Each number is 200 + 30 x the weight over its row's rms, rounded and kept within 0 to 999. Layers, rows and columns count from 0. The size before them is the row's rms in percent of the matrix's.

# up: layer 2 MLP up, 320x128, rms 0.267, rows 65-73, columns 0-127
# down: layer 2 MLP down (transposed), 320x128, rms 0.298, rows 65-72, columns 0-127
# gate: layer 2 MLP gate, 320x128, rms 0.274, rows 66-73, columns 0-127
up65,101,188,237,196,233,188,220,202,226,188,230,196,224,186,195,188,235,208,179,182,228,186,205,174,185,219,218,131,271,182,123,186,160,222,236,178,186,189,176,221,189,232,200,200,220,219,191,195,190,226,183,275,194,239,208,199,160,225,202,168,226,243,167,216,165,247,209,198,188,167,212,235,171,202,248,223,173,174,166,224,201,216,200,235,193,191,222,218,135,190,187,181,198,175,262,219,204,228,155,260,183,186,159,216,156,201,216,199,226,239,187,206,207,186,212,184,276,238,177,243,105,219,165,172,238,160,204,218,157
down65,103,216,146,200,196,212,201,218,239,206,193,185,178,119,177,211,189,239,187,234,168,227,230,218,227,202,231,196,213,213,195,191,184,198,190,186,234,197,192,150,232,216,227,214,192,197,218,202,205,254,201,161,174,197,150,163,168,252,202,201,146,207,167,183,202,194,171,197,205,185,177,254,276,196,166,172,145,188,223,173,188,127,171,129,202,194,230,187,207,185,187,219,174,155,187,233,226,201,285,224,236,217,194,232,178,177,202,200,166,214,188,178,174,194,194,145,164,229,255,167,235,255,222,159,207,240,158,169,166
gate66,094,230,177,161,199,247,180,198,194,177,205,223,235,183,176,216,162,177,236,231,188,188,224,205,220,257,203,223,186,214,137,180,195,211,201,254,222,241,218,192,203,188,173,203,193,232,259,195,189,214,262,202,210,234,216,149,174,249,258,212,206,157,167,149,182,183,229,241,186,169,222,189,197,229,209,216,176,229,178,194,221,248,259,209,193,223,164,208,148,179,142,271,162,220,171,133,225,175,192,282,195,153,243,213,153,211,174,220,208,200,209,222,217,192,183,202,265,219,191,182,239,210,189,168,199,178,209,183,212
up66,095,227,175,215,262,175,204,182,230,185,248,186,202,218,134,202,219,188,207,190,131,223,211,215,197,208,169,225,203,135,207,251,249,213,175,212,157,192,180,235,185,161,230,194,231,213,180,201,222,261,113,195,250,180,201,191,195,153,142,131,149,198,252,199,186,168,184,178,221,230,197,158,154,189,193,222,215,176,190,250,157,210,194,217,210,172,185,193,205,168,209,213,284,168,181,233,166,235,218,170,205,225,195,192,186,234,154,190,209,179,193,171,183,208,219,236,171,199,176,209,181,216,242,215,232,174,233,181,197
down66,099,174,229,194,212,206,214,217,198,186,211,158,211,229,198,211,256,215,142,183,168,200,176,210,173,172,232,240,242,232,200,252,193,228,207,222,173,197,188,112,203,188,221,216,146,183,220,191,251,193,182,227,204,215,210,254,248,156,188,174,171,238,227,268,170,205,216,202,160,217,181,192,255,199,204,244,205,157,147,253,172,221,174,199,185,177,230,185,269,172,238,176,198,170,206,153,193,239,188,287,178,200,151,216,202,215,201,170,194,179,183,210,169,279,163,170,185,215,172,200,185,179,207,190,208,190,212,216,194
gate67,107,136,174,135,223,185,196,175,225,223,202,216,242,194,221,216,204,197,181,195,211,210,251,186,146,181,223,209,165,267,184,194,141,157,211,168,190,224,204,211,233,217,237,164,189,181,209,238,142,192,235,220,260,215,198,180,171,256,202,196,208,200,265,200,200,213,247,205,189,178,160,171,212,251,190,198,170,218,193,203,224,194,174,203,124,213,199,231,266,236,176,182,197,188,150,156,194,213,222,180,180,215,132,157,232,217,216,214,196,181,236,236,166,195,181,173,212,205,234,232,234,166,183,193,200,206,113,209,207
up67,096,166,199,197,202,223,236,216,242,203,203,220,243,245,233,206,240,231,226,226,179,252,176,214,247,238,191,204,224,202,212,243,208,205,179,213,191,200,204,176,189,162,176,230,223,218,193,177,164,242,203,222,220,183,195,233,196,140,198,236,207,233,174,150,209,251,223,237,210,242,177,231,206,176,229,192,210,224,183,195,166,161,230,264,233,158,161,182,191,199,144,227,243,164,124,184,212,151,241,216,150,141,244,197,161,198,158,189,172,176,226,185,179,224,183,145,192,165,211,227,151,187,181,143,217,160,184,216,168
down67,100,196,191,204,216,189,131,189,236,247,189,214,173,180,246,203,187,237,247,193,235,128,149,156,267,194,198,218,222,213,231,191,198,225,177,180,212,212,171,142,208,171,218,192,195,214,205,232,195,189,215,186,205,201,242,178,240,226,199,236,174,242,158,194,219,148,182,205,188,228,191,185,199,221,238,220,205,106,189,141,199,226,195,205,212,224,211,259,196,179,173,229,192,170,191,221,192,211,194,151,166,218,226,211,217,216,217,218,268,248,196,167,209,191,223,238,188,206,190,176,157,234,205,255,202,130,228,274,207
gate68,095,235,206,184,174,195,195,191,186,157,245,217,177,186,199,172,215,232,205,190,184,177,170,185,230,189,236,206,185,215,198,136,185,197,199,203,197,248,250,180,193,227,214,207,180,181,186,141,201,157,211,131,200,166,208,239,199,214,207,229,200,208,197,192,174,206,161,197,126,117,230,198,189,184,196,179,203,210,218,205,181,198,202,178,290,259,116,204,241,250,185,244,176,191,217,205,168,166,225,223,201,200,162,268,183,224,208,197,225,235,207,219,248,220,243,227,179,168,274,206,239,202,190,242,219,151,216,202,182
up68,102,179,252,210,209,159,165,237,196,177,218,220,241,197,198,169,215,180,187,195,201,214,208,144,197,203,136,222,184,219,209,270,189,186,201,226,180,167,182,216,197,215,180,204,223,187,180,298,162,262,162,206,177,227,248,218,189,250,203,151,185,184,179,194,195,170,153,187,248,247,238,222,210,220,189,178,232,176,144,184,150,181,218,230,169,205,166,161,157,165,221,190,178,197,218,223,234,196,199,205,164,187,208,169,199,241,179,202,220,141,134,259,167,249,160,197,221,221,201,180,157,229,173,183,197,230,229,186,196
down68,093,185,245,242,228,168,189,170,205,191,249,186,187,176,216,241,210,146,210,165,230,247,173,153,162,202,168,209,220,199,225,202,176,215,185,205,215,166,216,202,193,173,201,231,247,219,193,240,222,286,199,195,208,200,206,190,198,170,199,185,181,191,199,234,196,213,154,211,194,234,292,218,159,227,132,169,215,149,191,174,168,178,243,189,191,240,170,237,149,179,172,222,212,191,161,177,167,257,230,209,201,211,150,200,177,204,174,178,254,246,156,205,171,204,180,198,212,214,137,160,165,184,206,180,164,232,159,158,210
gate69,091,202,237,188,213,204,143,181,169,222,210,262,225,187,158,219,236,169,254,143,218,168,194,185,150,165,192,195,210,250,234,227,157,172,232,175,189,192,156,168,205,196,220,184,130,214,240,175,202,161,211,211,215,222,230,219,212,294,233,187,181,221,172,214,128,183,245,209,194,186,165,260,204,212,230,239,216,172,227,210,192,195,210,274,202,196,177,201,160,187,183,204,192,179,255,171,187,152,205,209,193,237,148,239,196,225,179,210,194,158,176,209,205,194,225,168,228,183,237,149,179,218,204,208,191,215,170,210,161
up69,097,231,226,161,213,203,193,179,182,173,160,254,194,163,181,195,212,222,207,172,234,178,181,271,188,212,237,196,213,215,248,226,155,195,259,208,180,185,204,141,268,236,186,193,173,182,223,185,162,213,231,194,171,183,193,219,211,249,196,190,170,145,195,180,183,144,236,236,199,179,186,175,194,168,164,210,223,181,225,189,209,187,223,254,197,205,189,207,201,198,242,212,203,261,252,176,184,172,226,269,224,213,170,193,155,217,144,216,228,199,185,210,192,242,224,184,256,199,192,136,206,258,221,209,208,180,226,151,129
down69,103,187,205,199,202,245,200,189,191,158,234,262,143,184,192,176,150,217,230,183,176,187,203,191,211,146,185,205,231,177,222,217,210,190,255,209,147,179,161,213,188,222,249,240,168,187,174,161,133,196,251,190,190,188,157,202,197,201,246,195,193,208,214,204,180,179,206,209,183,189,204,221,172,206,187,221,254,209,196,236,232,226,215,208,212,226,156,204,184,203,190,238,168,240,274,208,232,131,226,272,157,235,170,176,177,205,154,176,183,190,203,137,201,191,225,216,175,186,219,149,190,224,156,146,210,206,191,143,139
gate70,089,206,249,212,210,175,196,197,176,194,171,214,191,165,164,183,169,184,234,171,192,209,221,185,249,160,278,214,152,236,215,234,182,204,231,173,182,185,247,244,181,191,206,222,183,187,194,189,137,164,141,214,229,197,207,198,245,195,218,206,237,192,155,175,195,196,147,197,166,259,222,219,237,204,223,255,241,178,225,184,222,243,178,244,218,177,204,185,170,231,253,165,172,186,193,234,216,191,166,222,144,189,222,221,191,165,221,177,172,221,210,232,223,237,218,242,179,251,192,203,206,189,270,251,232,257,150,168,199
up70,088,168,195,161,196,165,199,180,194,186,192,226,205,202,190,203,145,232,219,238,176,147,221,172,180,193,200,213,138,231,188,221,175,185,225,193,197,215,196,201,210,168,218,259,190,257,204,173,159,153,205,200,212,154,217,206,213,239,150,198,209,184,180,139,167,199,154,198,194,234,229,224,233,206,178,156,262,162,188,220,192,230,200,258,212,199,201,151,216,209,245,231,209,133,188,193,202,188,196,224,166,235,230,221,261,212,186,208,173,222,170,221,201,199,201,266,158,228,167,188,216,225,277,202,206,193,100,175,185
down70,097,182,246,241,239,176,171,201,186,200,207,227,237,150,183,207,171,199,186,192,214,216,204,187,217,182,233,180,151,213,167,223,214,195,219,159,201,205,176,276,227,181,214,221,207,168,146,192,160,142,142,246,225,187,235,208,268,216,185,160,219,181,191,137,157,155,189,239,215,220,208,245,227,152,248,188,194,204,195,236,215,233,162,202,175,231,200,171,218,222,212,186,152,192,207,175,209,199,223,185,182,221,199,224,239,172,184,156,180,222,204,214,237,142,249,269,229,219,190,161,194,176,255,178,196,245,179,152,187
gate71,102,220,166,211,175,150,177,254,224,132,214,149,199,250,234,191,188,226,178,168,171,159,237,150,247,228,223,253,191,205,183,215,174,235,257,154,204,194,171,204,215,184,170,212,161,195,249,171,202,258,210,209,229,195,202,185,227,233,160,184,221,179,149,177,188,208,242,231,200,156,227,209,236,172,226,125,235,185,148,148,213,165,198,249,201,202,199,198,163,181,161,175,224,223,237,226,203,232,147,242,218,218,233,234,206,187,200,189,193,217,172,182,203,174,204,171,204,225,199,239,187,198,210,240,160,164,206,182,155
up71,102,197,170,208,218,188,221,159,209,200,210,237,147,160,282,193,167,188,193,177,182,196,154,169,201,204,211,269,168,158,192,247,169,209,199,185,188,166,167,211,155,195,188,179,140,159,166,170,224,217,210,174,172,148,217,200,207,192,187,262,191,277,231,212,266,229,203,176,174,208,155,253,220,257,178,147,219,220,200,173,192,142,166,203,204,218,211,228,270,202,180,188,208,176,190,235,188,220,192,189,275,206,196,174,266,209,225,209,232,238,210,215,235,195,200,198,195,220,228,199,230,178,174,203,188,219,190,178,199
down71,097,151,205,173,202,206,241,216,169,223,193,239,237,186,194,201,192,150,217,201,202,223,146,216,233,185,196,171,210,163,169,164,250,190,187,230,188,219,266,240,243,228,197,240,203,216,184,178,247,177,219,158,178,203,233,172,179,116,226,218,160,251,196,180,199,243,173,200,194,175,193,158,254,235,178,168,208,198,237,186,208,198,180,189,240,196,160,212,203,212,183,166,214,149,185,180,226,198,215,167,182,192,175,178,171,217,175,181,202,277,247,222,200,225,266,223,261,208,157,151,224,230,168,166,235,185,202,143,188
gate72,094,183,236,201,148,220,234,223,162,177,199,169,254,217,184,149,213,219,141,217,236,213,151,161,205,197,239,167,274,202,204,252,237,226,219,200,170,193,175,145,190,216,169,144,216,210,198,197,219,213,191,210,232,234,191,167,183,154,191,248,168,218,225,191,178,257,196,192,183,180,170,178,238,222,150,198,135,182,185,232,191,235,185,225,147,171,161,147,185,212,168,231,193,199,137,188,206,201,213,191,193,161,216,228,200,239,164,169,260,199,123,191,204,183,208,215,216,200,219,203,163,149,207,177,211,215,171,186,183
up72,098,145,189,223,157,185,259,165,223,225,230,170,189,215,183,199,191,211,206,270,221,260,186,246,194,210,245,223,199,179,221,215,260,158,169,161,242,199,185,145,207,197,175,161,242,247,185,185,188,235,215,207,219,221,229,210,202,202,142,151,248,197,222,194,239,173,164,261,160,200,191,183,219,197,202,182,224,145,206,129,253,186,176,184,188,186,260,232,213,178,244,207,174,182,208,175,176,215,187,250,201,195,220,165,204,235,180,187,221,170,131,153,193,205,196,200,222,181,189,235,198,231,188,219,246,186,204,235,186
down72,095,255,147,233,203,217,168,238,193,157,176,214,186,189,155,157,229,191,165,117,204,205,170,168,224,231,162,190,177,215,166,243,193,185,210,203,160,193,204,230,212,208,252,267,176,139,217,169,225,184,213,162,215,221,229,221,180,222,208,195,165,207,186,201,210,253,148,194,235,180,170,232,196,172,187,159,152,209,235,216,186,201,229,164,164,196,172,169,173,198,207,229,168,226,176,198,204,173,183,153,236,197,193,236,217,154,188,232,107,197,172,240,163,199,193,218,233,179,151,163,191,141,240,197,210,188,197,196,187
gate73,112,190,219,184,111,195,227,236,207,204,214,194,188,234,206,230,225,196,185,159,186,180,136,159,233,256,205,246,233,165,168,244,234,235,228,154,200,224,268,223,180,234,205,214,161,193,222,208,211,191,235,194,167,198,172,219,240,175,210,152,224,193,205,162,211,224,179,237,182,167,198,195,269,188,149,205,171,220,221,212,165,190,108,206,204,241,238,170,202,173,185,219,199,206,155,171,185,177,170,178,223,205,159,207,190,252,173,228,212,161,188,194,204,173,206,194,251,204,233,164,208,149,182,173,193,208,149,233,171
up73,102,213,231,251,173,195,182,208,183,176,229,231,240,201,188,175,186,285,156,235,220,213,217,226,179,168,203,163,181,180,237,191,229,188,203,201,217,222,194,130,159,223,176,194,162,151,173,234,237,251,205,168,169,249,174,227,244,205,251,229,171,169,200,230,197,218,227,223,209,195,210,164,155,215,168,210,203,203,189,196,183,217,224,200,257,225,193,222,149,141,203,131,206,221,157,208,227,165,198,225,183,247,237,193,176,147,243,133,178,221,199,172,210,209,174,214,215,203,203,220,176,213,184,150,256,178,218,211,249